Part of a small language model's weights.
Architecture: RMSNorm before each block, biases on query, key and value, tied embeddings.
Each number is 500 + 50 x the weight over the matrix's rms, rounded and kept within 0 to 999. Layers, rows and columns count from 0. Numbers have three digits each.

# o: layer 8 attention output (transposed), 128x128, rms 0.165, rows 7-31,39-63,70-95,102-127, columns 0-63
# v: layer 8 attention value, 32x128, rms 0.173, rows 7-31, columns 0-63
# gate: layer 8 MLP gate, 320x128, rms 0.162, rows 0-24, columns 0-63
# up: layer 8 MLP up, 320x128, rms 0.165, rows 0-23, columns 0-63
# down: layer 8 MLP down (transposed), 320x128, rms 0.161, rows 0-23, columns 0-63
o70:556471447553480561501450499520562485507456442532496542440490545529496440448453506555489484472504478573494484486508445446551477552441472514343516497514545526509564566524532450494486456477510474
o102:444521516532501488511553463486568420367436472405504482566470376470540478521482502442585552498569465439437574493477465535429552419507570488614485510505570489569500427508573544493549546491510527
v7:546495524533462485540469482459491572490514499430431490597507521536483417496503516544539546528427513471584426529485522515373491483457552417565365463539455473579435464486559476447524558391542520
o7:566537561462481524447482495556508520556504551419415566547411462412421520532490513453496544528416511536523454447491454548452468532425530489579428475521500562542456470477520481439493475446501558
o39:518473549523486480504492594491527477488501471452463469581514551483453404546473552507520521498470584483560503539499485488465406523543519420539416503525425495541532477422539455514543572580515503
o71:462563544486592583581507599542512442494513428534482534498421507486523536448502483514543517502469469550442501503528423530591544528444457607489542577517541542535490500535483473571434491463526507
o103:521452559500465512485524485432518554500477518414379414513550516512431422481444606531478630523554570553518587563543480490431438514514502467540386426447475508581465480373503480469481524467477542
v8:456633465540449537381543490425549554467565495556465604486482550540548557463483462418578453431490526462499494541560486498551500489523476537408394548437488536524456473474469476507455611540548432
o8:454528517476515424510492450494481554556427566542472460571511567478510442540485499426600549562525549505541444491479447540455533502567497438492497493470510507426588498454545509507452456561589389
o40:476554443457468531512505454493446461515523417472556493543469513485491529494466481528492488504490477573515392512545498481491410505528444526465462593445451542586537493434567529543534512545450503
o72:489473503501446465519580519556563447441494483476480486461513515464543404496517501473449550479489578466509522484487360482554554474485477485540586495499511506475552581503506462479452468554465494
o104:366552408461500434454431466494472594512524546441473554446472513584485544473476440496546430463562412552454359580489479492481499492534542490477401627420442557554467493438500474433520577490504509
v9:487505444522479540400530485450388529516489481468471478553548513473422618634508552478506382483498455542419488598447559575586410421523639469517495501557535483457519565524500585551448501549510486
o9:478507536523499444495535506504471462526518505493404528456493489486537531451497486510469394508506465538457533548480470457574578555520564459567502528506518456483551493474475604526446528468443522
o41:473521390528440518438588459458598487526438440497518428415509513481467551545502500432517368537410528465524501454511534559557594547496567529484466492485555438534485462550486576611515595425574466
o73:514499578442446455590495503511570495498550534537521599507472457472493453423560418507561586439454523537509516489517447427456522446404444485515573496450495512563475553460508377453535454527495497
o105:593557362500524536413603433398473533432517430515491429468580545488404574581495603486550484509505426432559538482496560501543481533558567529489522564553615520561544484587561584595474536503431514
v10:541628593489540594427465548634572559448543486493548532489413536410505459536482403398430513503562506475477493490482490495518532470541558494495471421482456475578532508552444532464472495460533512
o10:550524531582534387474432541505553528506520459442496564550506477532450452395515505509484460530507465524512456452545431470534513570581505482478469475498535550476561508488489535434544512508530495
o42:441508520482475550522543541503508524501495536508542463467437475509546613598588511474453471612507527522547531503485476553534571540535504529461552449519477530494618471536438540467452549496458456
o74:460464367395550424529459533463462420558544481446395551501553524605506545502453616636541467492410480425483519532526479490431487421495593529518483640441523406471458499432528531443521445552462553
o106:462560480495387566404448534560559464406501520526513513461476533394566469531578467424454424577589613504476411515488624414534535491542396527544629371523419432500461557555396511501450543452510451
v11:474466439448512515555466445449354525564464473498497483568524477418481482457504494533520494489494538457547516538619442592473492542514481519471465505543537535552533513450432436561532525536447562
o11:484552475558526634556508568471477533512499483531564460483401437429466506430508473561485430467449533534515483524535491544507494562451496565517449546505530524535457456484508522463422540494512506
o43:408507450448528469552539465522435516585470507483502423551552474588524501522421482490495478508455464529511469579509539572552531521512480557507510568477523516526479479470414508507553529449448508
o75:536481525561421541432519463507577403445510419434534497442505486478533505511542553449474484524479496569502518445381546456430476507487587513419575462501432440458523528512664524554490502424485475
o107:499557410469536427494467454570440542589512531512425457553537541542531458508517549463415509441471509518358482554588506532498507495518409452549448571527526568568554477448336423486537443527477542
v12:461441470526577477546443490483513439528490451550533457501550524537414579513557411508525548474567453550544469414497491571498451554553563480535463565513513455433515491468470486477495494553442501
o12:599481517527530591482448472533484479367560444522542558462550506496445552511516498547479549465520494456597551529575450519561547572513493596556441536471458462424527491470560573528470546510396513
o44:482435542462515442494439471540481505539489471487494560523354462496532524454479422425509545356420509482436431546483481407429482532463415502509504538506586520436521564520487512443558516519455499
o76:527601489518477513524550540428548555507477573457547454446560495567498585458478551526466415572581475497496478421536512460514544390392473555494534508542453461548536479472509470557504457500451451
o108:536442421535503457581487489479475507455437465584440529478527513512491499533514430492570497419479483514587433455609476400535472538493531423479421511496601511518518472560413488533590505620483524
v13:487486467491503475471541471503546570567498561559571458575515547437455477471561511462496508503434557419521585544528571506505424548641526497477599463538453466488491408488541415518474575435612401
o13:456512477492587543457551497472476474470492528535541478468561534425545462408457499404508375493516520446473435583582432458473470567575498533392537496368521526417481501504485462505516496561540535
o45:486543537435570540552486483586581580501452492511559533499532418505466439528562488442403472459453467436490538492519478552473471520561538455595608518525507475518517543447424504499449569475445545
o77:529512579545447570530537476427449436501471457475446504456414497544564487448452473459472515472592477502489467466492444428518534478440485461449438465468511584545485575570544453565542437494460517
o109:568541479472527517555528516617573622488470510517494535505567540454360373482539494451444535451432531459542550507463577557516479539467511459495655518536437472539482488419536502479483541454491499
v14:581471533443586506490562515555477498489546540463461550481517616408620435533611431427375527537468467599557488475596688425509496477488516415451459533456508436513406482479479466589373564490431512
o14:503393530461445466449490474505488500564523604457405509514460471508430464549572525494525607455512516463509523513489535505475509478424499531526449506512516561545492569477487527492470513551432485
o46:547508478508507533607492464498514410487458575533523452461530512418531474487529491433439488490456529510452474505433479447462405535482532466462546528560514510476544522404467508442516554469474474
o78:516623471563453408462698352563491521520462520488583511488527477391508501495500553478567415490613518538502508474477470349554578560580488401368615507559466637561459540528537400537556512427474535
o110:615439517511620504615541517549506383514416480552451493552512506389548439556411482414455567524515549498456550531454443395464443491484494635451514542596492438434554552446411472476513530445450480
v15:529531462512522584472471552550433541521494586472502448544568478534522504484448487560498405470549467404556454487512420489490536433565493521481469523536497550444530531361486558475525467586409567
o15:533469524479447466489569516585451522511423498563564441532535540576514506553548480514559491496457455461598517495451417503506575532557543512485476508473482423374571524396485589511484517533575555
o47:537515537551509518509519508492515463489560530444467556464488404480492578454564431469531451530422474477543536446397448488487507497526463457575514470618590542606485492454461552466486545538493509
o79:465491502470499437607526527522515561512553464535487593480502516460509426574420545503509513428520552551474589521547519528530484538425514551561527552533458523506511485594497494574484474456496513
o111:583490465541455562470466563454519530498513458455556482491480464545490585402622399526567411454453550483504453588381449446501494503531396469532376414604524488526512592494458487540518532490419512
v16:480491529441478469434506533509551443475538489564565467615467383490470396467561571407545460508439442499499468492604475502501476533444485534523467515526512507520497550598525626535480480524511482
o16:528473579552609420539587491565444472485519560449524483562490459487604438572507479463536533550448551526536664464477553566491444575548545449527405512503474514503474542494528576521514585526429522
o48:494564436473521557469463540494522525467495528502454567496509431463585409455596517458514451544431472470481471508562522555471486518548482433509531535568518566463439526611462525519409478389553442
o80:431435527523480474518423532524504587504542547518412562416487509607468561509436493503412616411569491528512479505478538494491511442466499547550447462457453418405550454463477499401556473595523511
o112:451530491452585527529411579483452510439463419520499507603594386607515405459539441522537470515354538457467416433572543523466519459568507607474555580548587534489480550608432501589360438524556484
v17:552475415490536490436552542527579457506445611508499520564538379467451441509371590496508525507503454522492539509460511565500528368495539439530535571562465391474505586508425465498493435613530528
o17:455570487448430428490529462452528464484566538486526502473543460511517555478558567519504581538525465480527494483491505511473515437507502474343484520504493521498425505486477517434442436512409609
o49:558457451493548567572568486498447556547462530494539511485479409514496496480531518473450471548442478526516571396504535548625521418515477519623431485537435443457544501504527478497452507442536540
o81:459467526471435429563458528502496466442491458546422596465542524485513570432546470539517617447591474487515486586532486466477505527482511514461551462485527504471515572519534458498457548443418512
o113:616479453552524522474598451472622486495470504514590514455542489431482488504456586419467441586466610554440561412469573491568459442591474442658428560532432529468582441473455432471509492556556515
v18:593550501502522511552510438489499460460441504519437430453439484438523470529434486535451468523495457518507469506473511543549477508503524476530550541477510485529467490441515505491534503492552427
o18:531467474517526546520518523543538506482465502566466457437527558482496489522534554445472505495554461444441448508567508595482527522407488418466578484459523518552494471579516449421562503537531507
o50:465495539442555450514547559485585455500510473461405532484413517588482505469533521509518491559507479474611534502548468491504526527459512485508557463491452519454535490521551472536527490490530541
o82:498503521492504523512535487493433512461512563512508404537595431451515445499520532436440548474581538553481497565491388505509519480511406426489486498538497500518548538549482519545552626506469479
o114:572500546524472509490536545509612431485374471482486489430421638547546488502508481473599389528515550567505512363532600478525505627450470552486533454438460532473398528540524399507489495415469533
v19:511482475411552571607512550460565542464471495565518541443474501522503559469479519432555495422466503498475479404588487547452466496509488409411481418514472501438515485446572467490481427538597499
o19:518489537471497528492530510505449517458453547500559544437599557525505493543454505499504438521569536490435462432516474530552502461447495458467516497462443438518503494448497469533488487569516486
o51:426516545488472490585442542470564554536556474469519508447500538491477450474523498472439510459469485497479536461542483494587500544461503493505480461577428537497473497517496499511517546467429497
o83:476503496527431549436481530548489442470454454577501458520572469554436518497491531570509517513523423528558451492468567491507554465485420542461465533499490401518503512474421592470533458517564479
o115:465540528495525408569434561391663556535523492512480569530503473494569426457526507492491534399552494457445477489544520471520549608514497476564447400500489480524489605469661433570598607542553469
v20:552408422492510516485477519497492447576493437514510461556426587594489468502509444509434533531492488545443618580553523490473574516486504535486477413463549425468545595541539516469536448510520512
o20:514514503527514541510448578492510502426493532419499514425508539535521539478522492512510456512486535495461499481524442499539535581438496516468451527469495525478464510479459459483428487511422499
o52:473476526528478569438518539500492505458569502504538497596478509520491520508510531569490448482550475488463547513494409503508563483536451489531530476447501490478529537533491476485516445563527457
o84:500488539514497449476625437462507484531477482468461528465552494408503415499542520507575534512539491545515462553483492463538442473462513541471506518582518589521406467524541410525469502408441462
o116:514385548529490492554393483499481525461590566525467442697484545540398533468462468508484529465495633506592590490507469537514563471549415482476373468312512512549651512526470425559464468557586539
v21:426512470396505580474657494578498457475502481538465582572533460581580487519564460536419435509527446605486501423537595497512472529524434496558439458532489494379480406541476524457505512520490484
o21:416477502522452421494567421541511410555507485617529546478481452482535493474514490539574495416521458501478479477416540541436392535452452495491545467521506396504484491461510524459545522544596476
o53:448475527482413593557474579529528537438509435477499474548501433544486508478535516493482514562531489507456567478510551495592553494563467501542430470571473387445493543503458448491431508509528445
o85:552558565529520489486541436408517448468514463536531435417511542468448497563464503466578428450505551490489493576446430504512477517483410520452493548450454586611447474461467493551464549410573498
o117:513452455488465546617550468591551470467503550459537539561510446395425451416620480518484418547532407558615528393549538483589514508491491464550514477653446548514531461534492477459392389638520535
v22:425450395563445493498485474499444465441565491468566549494486492520582503490587533541489519481479562518589509513556539537534556465472476515454510497570430501594457476466530475566506520510440482
o22:503452496455468496535491428482497491576446482496469448573522454538544428547542504553589485491510492584461501483563562487508508493467484537522538465525528492585480444494526496529496451461591493
o54:586455482517519458456446519566465593526539485465474490468486451468519517502499506526492535440557500459529423433567476506574522536518515473502511524532534513527455486542480586569473501502393503
o86:586463485455484578469569508506537357569449512545504519497471545438550435514520573462567524431571480533443496537369468459476521543529485469537493538530519492425523557478572430431488543408491570
o118:414540551534479435534442496616502524444539399461509526398475494433484541392453485405523551465524460518494533455532550562515533545583526408435549576523537464604459507442487570490501490493505432
v23:521490495545553479484551518480525374449431499524450546541596472480557551471474469460508526468479500565534469524560386461523372490415536439510451417506509505410477475540506494509523442529555493
o23:479488511506552552445475471421489480462449525479550510462500547534510481494552500531524624520516481486482511526484469449515481457516534504450489482432513493532520544456529474558543541537473509
o55:459495505565493515529571540512534492565479451478456476412594540416561512509486476529440423548453514542549481463580458467509491538531485503495446435510522526527546456502560563507489433549513522
o87:425427493439390497497515472428474548478585527403441523522485494532400450535480470470428591502575534436431413500460511538477493451566489569495492596431454460471550522560542520466466489600445557
o119:461412413476546505524474459655506479455529535491466479404607522437533549474492475468408487533416470550704485538643432525503365488456577504520512477607515482485510371549468559416495438488566499
v24:534463531501532433492573467540414415414412547599468457470465512515478510522482525434418555529563504604556399614450545506483452506484551514496532454540576554534464568577444413581437439565485505
o24:525475509483475539459488530519581522481508548543470459514499487484499523432469493520480590495452497532445430514494539526495545530456470477472470484455488427457479512556501517549542502442453530
o56:607472547452535500513489464457472408524489497560493452442545539549477572537529489444486458536560498507570516455450488556487517448426559541467512514480572482459569505553472485518426442501467520
o88:435537374451495608604557419541541566533485512465618506500578502443525450451463428512460513469405532471486484473521416456550502466589467516479507514481398604464478522488502544483562513428441538
o120:559439619443603395517588507421467371472503486504437591340544488556492539430558470474496447527584439577604532466462515493516523501388492544483488538461573498464467571464446433531485472537470460
v25:437492546569549540564540517490503504509563508506485448399553513413558483522552429481460533528530485525568498453500507535472474454539484498504508511568560540478548478513499512538502437561545563
o25:435474452487536532496501555483502496495464443495559531483547465561483504470548578526418419527489478508546469415447516494492475452497484433490498503566538508486555491474514539458549464504527492
o57:554523514569506494479456506441438493529446533516405495448530559382572506492544467522448513498504481511488474501519458556461470426502484438552484465454547510497524524574589547524487478500512480
o89:504527530477517513493590477589539482506468515504615485606461507498387504481433526456471398465507489503474457545534509490549458673422512496501584471500472549469463448495428417588594556501530500
o121:503618511548496542486474458436400478520450487565529473425573461430637542522553498540560552471547550512510467514489489459571514484638435378570507424649461619461471536547580525431507441533518554
v26:425534430439470534555498475483450509476598499509447520549560505480497548419472475439458448451449468492499520534605490535413490480457580507480374522491569552521537409493467508469455504478526445
o26:493509519556457477474509401589556403570563450524440547513460491508476467494448487500537616424475533526481491558453500506440501528426480527497572446495553478537460485455560494461469453527536531
o58:449456406533464583530540465491505521514546540447457516588491533440516558461540465506416447510439531471561538580491476523506499500581458525444527494462522690575442477550538475460498481504547442
o90:559495568428492492531482495554421506506402462478625468461464498506509440504396519566604484440553448488496573382516484441560495526463573511467564524487490388518568450500567504555546476507487514
o122:470504336535508524529543522433502508413571515587379501555521479446502514462555501402408472541465489544446372504501539610415544486549474453492416511413483563502460460482434485504555497432579377
v27:408641580464470461451545460507548511481480551513555578514487461475479503465529454524503569505508490456439512558485533512477629570534458529496556467498448484516565483497482545467467418444523549
o27:530429522436522427548570385563514491570537498541423519514425472589550561583521445487522522476523465392560489521459557554421554570493542445570503383507564561582464515537454484526422532457591483
o59:498555614495573476497519411445455538515484499508564512522539511543500543563452428509478480478499458419505558450500521522492518481498549491478545461497499505454521491573450522520505534538537571
o91:528468442504481526500492598530460472456535455554451503476592422578493488461521545503500556449490531543521488582475500549567443453414472535426479575555475499457422562473524516579501514537544430
o123:484625576461484477552501468518575609398453619502528562497492524582524475499562438601522582494552486413449547405519594565539501483548587483495583512441512510538514570560439469455463456375521541
v28:569543541450519469510419436460440499543455515588469470507447548464436509495495409526433487504566518489412547535466518474466523537490452530577493469416525443526566491494522484501441456528514579
o28:543480474528408470401436491550436492455429430526467491521489547418490528514524482498493527450469545501464551538532502425432539464467567421542522476510497500460468554520498498437574477510494576
o60:489497497562529439531579575437439509497488472464523434472494527526476514515496460501501573550556458478513541509553504556499590525466593537531407473406495517508542443598586452477464439451514545
o92:468498450587447522467403523497510415448530503432554537498505533561559515493438540472499512534459474471467456490510477468575448490526519529415547535493507505430472557467474486498507454514541436
o124:522526610534557437442545549444467505601489431495458441481487453450385526437431453557530494509536516531478572537494610504429553518458534541596487484499436492469464511563550497489548490505524523
v29:537430544446531484539513487500440428527483490534506535455540466459579425400474479434433483601481483535531484447508516531525543446483531565416489554492582519480495463514395519460481472462474476
o29:467551559423506469483428504470434479495494482470529510492566530384529451475497524483480512539514531534423433521491479473503571524538489540398499550501516499455403458415515484474478465533563528
o61:549466549523483397583456473510404496504452429489483542538565512550572453515494530487495522547576405541488575562522552513590487529489554583435438522501444592507454419551421505510496458488431474
o93:506585490530495528447538488500608529592542445514563491479477469472415524508457463536466481423446450507609414516578449516451536522455415449571544487550507480493507480507666432584497498455453543
o125:472431599429434561538458614479436503469389556499515515502447441438567528379538531435446447495596438482439489546462537460623418519461546660408523529494445547545467507559316547500427462454473405
v30:524577491530526451541506510458521484421580503565429505444535579411458551552452449535546444415459439503461604501493470544462450557511459564625415532585562398520367450572536489495529482545564537
o30:503502490552551581487516428475507488542506484421572378515450491421513506443422463509462457426495493547518549536542543511534429523441528564558416510476590560455511506496551473532431530526386489
o62:503494394446448474472544437476437490532534542469556499495455541423400588548497465525513435488542549504508452446519505501600539487486432548542476600475501452494517502516475497491493488488544537
o94:525526518472530448546467518541500566569460489516446543513503518591502412522549454509528554593441499500521464537475496504459502517480452461450536447492481566555557490487480494577490449522440469
o126:476414436454425582403550432444451471470534535521517492384421535398466703569467504390434496398539582550524481541509434564531490483524480630631382539568545409486480491537518529405510565522615580
v31:424493598447496526452439486437450522430479437551499407479529523540524481525535503440533468457413421490462577494494563514508495511507464558543567552495548610467488437567414577441606459564488540
o31:475526536494492434527505578502552504525540466484490476528473535490470561497511457444556478539401528504507446481511587477506543516515495495484494427479537462554551449464378525480523536472552479
o63:423498515473509599480521390525468533429480523479539443517536554534517465532474557497477517491458460545469616527525437539493559497430478455426528563536555533488506494573443470474475451493490527
o95:590504435576525522519549504519564469572512521475470445490452384458447532526446446538470446511575497432539425466506425498525440539562490529553430447500494519508520508463559477584535510524462497
o127:326525526518516594431473405523469522445403480483509388508500629583532418536504553455487426467426452564426609593538574516528507474441426384475564542544534476545447578599427441416519462493514510
gate0:499435464514553466370537548601457523464481517497485505488465502451518478510478468570424497439501495509417487439489559466505394524467569468457501457452464454458492505466557447460508436527459469
up0:513548538442512493495458452532525496551428486457487445594563488398467457530518527538523485463487483511481494489481529504626508489523464390451498573474451454495555495455513524533567475575400560
down0:480521541524450454476534477509526490459579519536548441575479575536541529448420402507457428574516506418567465531440478473432605537410529413421466535452516514461419567467519462471536520554443515
gate1:471517554381564489528449520494457460412453499436594593514413582544563438526552546482479608522524560536557561517444495536502501493450433523466462464532450560529524426471509613400494582517549538
up1:510507513569490512452521474581443533579475382580544571531510570456506415477510493544517537492413516453626392489503510500525499477539606526607493437493557492416455452539578598370434534527497473
down1:458503529621494580581471540459578639503517546522434499571515497576489402537467422480475529588520559488579526506566486460525512513470523473569495557567584536488526472512512510485514475556521506
gate2:462490544527630440450426474494568546513581526465460397543519486509576535490501383546411554462477550470538581491495508529490483454544534535538486463539507487463413488449583495527468512506576415
up2:493474505536602483529557527555478500522476598495477588484462549506410464522462531552572505473515560520504529449492485473516456459423498475552549560486407532450427410492516474437563511572482469
down2:422539481421523486473481514573490470447559577565491547461417581466530556418459517511540566419556511567576531451486523522498471451432495418484452477561547441546439459454518561366526464435559505
gate3:459450519520459514555592498452510534516472516459460596483477497527451487439535540443581489471532512569532509525635566502398543557477478454409461540521487419531447540563467526530493491507478551
up3:536627654522566547477405395539363512513481395530430459518411538459569467578446482400490531403555502447455437405431442445534538422515468395522533449487496573447513461447522496480475442513498532
down3:463461529373494527547497491490422543486548519509544577513526580401489478569570444429492527558534596546413509511484540493437500472487555529530454518574520528529446533456557368501529462476439454
gate4:419450414510551516468529509491446580521479574454435529581441544524512527557564565475475471468471580540498471575546533528482553523454512537460454523467518448490524496464506524447514526481544595
up4:466534639446566411368544540479543436552501478597566440386459516551561489462545520556476571476575553481561479408529509569545591568505524532462461529448534502442630529549428538538425558430483442
down4:499482496535542570508470534469511510585493475491511464499405488558487537509486586463500460520516508500546432504464536500533540516528495500434571401422441539436536511481389541476506620548518558
gate5:474568549527477560493501520633517500504553546424399478443549504546409494502613536488532458453489490534588451520550540483537416467553483527599427572499557458490386482617574456545590579495560490
up5:443496577424440480316414542498512426410453569639536402523421437450576462547361444360450501570594478490472507516585489506393541499413541481530475541567527529529551540474497475426436509486402481
down5:526578436375548442459588558517527538473515523524522487510431468483514516491439367552506472490467537460512466479550517606538566495417542495520506555480451530445577557538497591379469413587428503
gate6:435507482483538492463508469524502433483534483460441490495563443485493470543541433528484521483543511431499478536463478428476483512619526455514520471509476425424456410484422572484477379545552487
up6:589547552581503526550577519508545480519608458524550511584481588491554430450444494522458563360532487503524541539517534525502558428584519524469418497504562405482470512545519624510528500493492493
down6:401565522439589469542443573554532467518503560510456490479532569491447475531556551445512527517480487488454599517527518565493431567441552512451596560431470564554500500504470469526502495438570486
gate7:523552525409623478478477449469490591473495550490444529456559395558530553434440446437569474444495488529491496453522566424401545529560446607530495569499531453491466488437479501419443417577500555
up7:521448529437459488534484574534612483476535525476623535454441511602486579447490583442453531534524409588386409499511553500459532499553472481540471392517628517476479502576555566470492522498544501
down7:468412447418519588530587466489496561441554410473454610497533538594493423454456520524511564527517446568525507564522530497500594521588608463384461520374453565388565442491515449440465532522491510
gate8:561498562462538498453514564516476511579580489560517546521520412443494539502482586567474521454564539444487484483414443557461436425522469484509544482564435479500426420535477506472542425441455473
up8:482503522463577464506535482516457512497426429475444473569531514552442565522504381526473543593526531484441460499535455562457429511450536518562570587591423468511599517535490486487517422492522535
down8:501485454517431512588556511484478558378591492543498451428463505418436512491576539576485442424494567481528553503473497515481397484430484541562508419475463559545497428499517412520525454537450492
gate9:449495580557494484516484489534450485515457495476485480522513592548498449486554473550386506438564581462479641515534515517532457492534455504519602480501476587504460591531537482467488416454563570
up9:529530420451434472502533481480553511552604454453524592512541496574523564517493552491439472475545421493508525503509460474491380539436484446500542478491471496535512551457587555541397527562484542
down9:548546543486458457513478534429463441478419399549462608496484597480507592543483478538453480538528599538520491468521503476461412410487509431568569516417467555459447504505515406513566548493478514
gate10:410554499557568463477453530464480443396465510424523477519493566470458606567450585494459494493428546492526504501636505494532529561435479469509484477563571379474463555575421472500472484483555444
up10:576462527497414482484576570493512571389531515473487515372566573507494461447496508508551426555480532451484556517477481524496492459472580523429487364474453455478510500476477479498637510467578459
down10:531510444466504603540545502560527453420489473532480523464464478426478562480521482448543459541584428440506453491568514465472559493451428514590403596513518497522513498519546480511464436472460482
gate11:495491472536487515492477526433529562548500600520506601486518519592519510508423481587423533465528538485590472620459529503496565491528528549472568470535476453478523482429556538538487447434538513
up11:519498488457545489481493520512450519560520504396470428474554394585504502570514531492483491535432494480543459423450548518452514504422519419537552450529446451520424586483539434538502487470563561
down11:499477535530467447463537450503505521403549575439516513486499443382540498543474392552470416406536462529381541475514495510494398567529539447457582395510575498481490453411435505505479551461533515
gate12:514523511504459464595473380491429477400554447460474570550573512439507496409480464531591558517453538453476482599568455579428461514499402564594597447479513486539508386501556482485509479472478499
up12:509482555493507468408497458537538476531474465541497421451521518555538467553474475519459432424459461479491529460513445501426549464493586447426507536487532412516459543455538409539499474578418421
down12:517542546486502531434420540435446469558460568481558482423464487440571488553482529523541518489490510565468485430481438573547490513504525530408493464559559553456443519437470571608411502427544676
gate13:469443497505435423407501523529591490523445550491495498494427450535493487482535491409470464470445573437589575414443498497531543599542528493458525507519542537412547528455474490532413473460585547
up13:510498468554474549432508451592462449489438485403396493534436495522560485500564466407482510557477483515500466573572483543434524482551417450456436469507484573516559496485546438598485513468545435
down13:497514417573440412456549507483567510429520551546507508532536574551581535438554501460523491563555448460520437560501527570490449596521522439504487521432403543509518492518482537507548554561444469
gate14:521573499475502450544442475424486438531523540413423499534434506554497475496551526501493503429504479397535533420466515460629446561497510480438510515492532377475471419484493431555510462470519541
up14:485463448491513526463544527467507543503517437479467504570576474507550475553480566429503525508513535574485469430628507523475475518485483482496514541502545453545445551470575550561463507462492488
down14:523461478432488420566560490499439510504553491529575507542523492577407598485475516516462501434489409560479459538437512519496588451522549496445513557478436511518488502541457519552467515506492531
gate15:566443515531656586488487492379445503568608579553591619522632422479583373511500563588429536547539520457392605493547470538488516507344532559475416377554402483437490569425527659484477473544564517
up15:439451545565520547469468669409554531413536544520486506533514492593516501467431516488500410481672600462406595495461553523334526476443545522538526508446558441373474515450471699498512555511498601
down15:501464535565575593464546486449604456557573571434421548513573513486526468513527453598486498491431581542431491526533549504485430578377520550496430519513458478514524519496509554495472406492519476
gate16:445528608481430481541574498402468503503519494422508483489590492449535527445474554435518420507463570485588485533539493485545514577452544607498435512566459507489466512531536466459490422560527565
up16:513508565531526540498521446544484504580484494453542520459547504575616474473416476580421478495539522576549472528556508533511508580491526532508532395515452434514528556489516491556531524456508540
down16:506575503532477520497501491496507564511404459574507537420615510518500515545472504469504511576462409538519544592520567488444468454511416480473536562422430361496515471442458431521479500466511458
gate17:484507538452543470489456485526566541541500479497453513444480525569475585452471525553495535489470489450437450500458388458499474553430451496436579628598421478506561561490507526548418465443528504
up17:440451422599514511553489451492503537529515531523502552479490583350527420558511530439601471554548503442568572460535530504559508537468505444439517484474479516569444417503564467523477523489468561
down17:424501417464608430472582525464485442501512582460495535544425482539497579545512611495494518593451480468443490435512501476517516504533448591414504501495527425538520513504483425436497521466467524
gate18:395460508551476486516464516447505549563586452444482495592558494491418509488543476544554544475474534567516516556483549572474444511493403498571549467511526447474421515532473603517493566470559497
up18:448505461532385525594458475457495499492431503547544545425517470469495587550398529529538410457489519513443443433535354530574508615476463519423551500482567561418567519492378518420570522512503548
down18:571536455535443553532439599509464421555530495556512430506474478427484511476374538561601464512531477444445472485556412512476532562548483504427500471596526511441548450506499502470548480498493511
gate19:570421578396530518438502438580462508401484516460502545524509513362463569524452497574482513566537433499464539570493469477529484526612505564420519411515484448507581547562628441520483482571494492
up19:553468494667480482537511484457463534478453527510422460613524510490497474479601434476514476479472475448480568552502546531513513460404489552460483560490459456444472483582502578460477512432547575
down19:490490541375532548467513483583434503450477524512521504466613464449544531499489559524577533549473525521511465515559458491536526474568499504460498432446482459549491454534472440634532476492456540
gate20:549563536436470563416574510534555467485535604534498520515536505582503556379509536546570573503449481501516518467478614460534528519526513481416454500564517565547484569482565524489445455595500476
up20:498587512423432481659539447550455482584546467520458505495473468493513520495403559543587451486473531500537514562401486511418498485594472460503454476620589553519525424505530497494457460537460438
down20:562447551502525613433594522448520551537514502463521445469471485526560485406476556510428553483526479517471531481602533463541523453523551466484495482489508500479538574472502542438381482557475550
gate21:559437491477536530490580478505565471453497544460583514551484613478471488444393504568592478476460430447455599505410546528539508474588536477529463602489485514465449516553540567464518438621551443
up21:597490415559509575477618484469466507485458524508523493533550428440441419581554486515540457518490443501481436503483572550589555525490464472643397462519523546405462518619474498530536425505488462
down21:513487465519514425541453486533444528456482430519568445486453471489548503475594542524535452472519451549560430425586540540523506439530510422407565434517495544544484456462469425557478518512530582
gate22:474706550520546397504571517556514445549551413463475461530511482487528551536558516549472489412516525510527476474543538595555445419520478451512497538537519509478561571412475585526507373488549524
up22:526538576506448498486443512443501542471506557453467484594620532423521562504506547452446465457457444462531455562541583490531509553568551453478485493468513491493518472478453497546556541526576406
down22:422472519405579527503515497580566502537483529480515573531483458526481478538559508512521545459451471481521490568482477477473493441389472542611374531469547539488488470512525589494513500482581560
gate23:509485548526525505423528431520479492585442511527475414524520463511557568476447528546581531444587472501512421508545457555476469549452452585593524506518526464545570480477531457452489528423446451
up23:529507493456476530488479495526448506583581533521386429429476548515489513499443394560495466547491456437507507569445574527463556445521506521401456489479553472524480455430517487462483527476453544
down23:530400503565552494429482502552548434595441499474523485624578496468521496544458468565553485473603538485509558512451453586452416491478530505469549536544513521457584620585478539394549501521569493
gate24:447491482452499454465562388482480484534592487521594539623595410502516524471483465475501461468577430447574431510420498530419546479478532443481510466483652440464462524393499479523420527476483404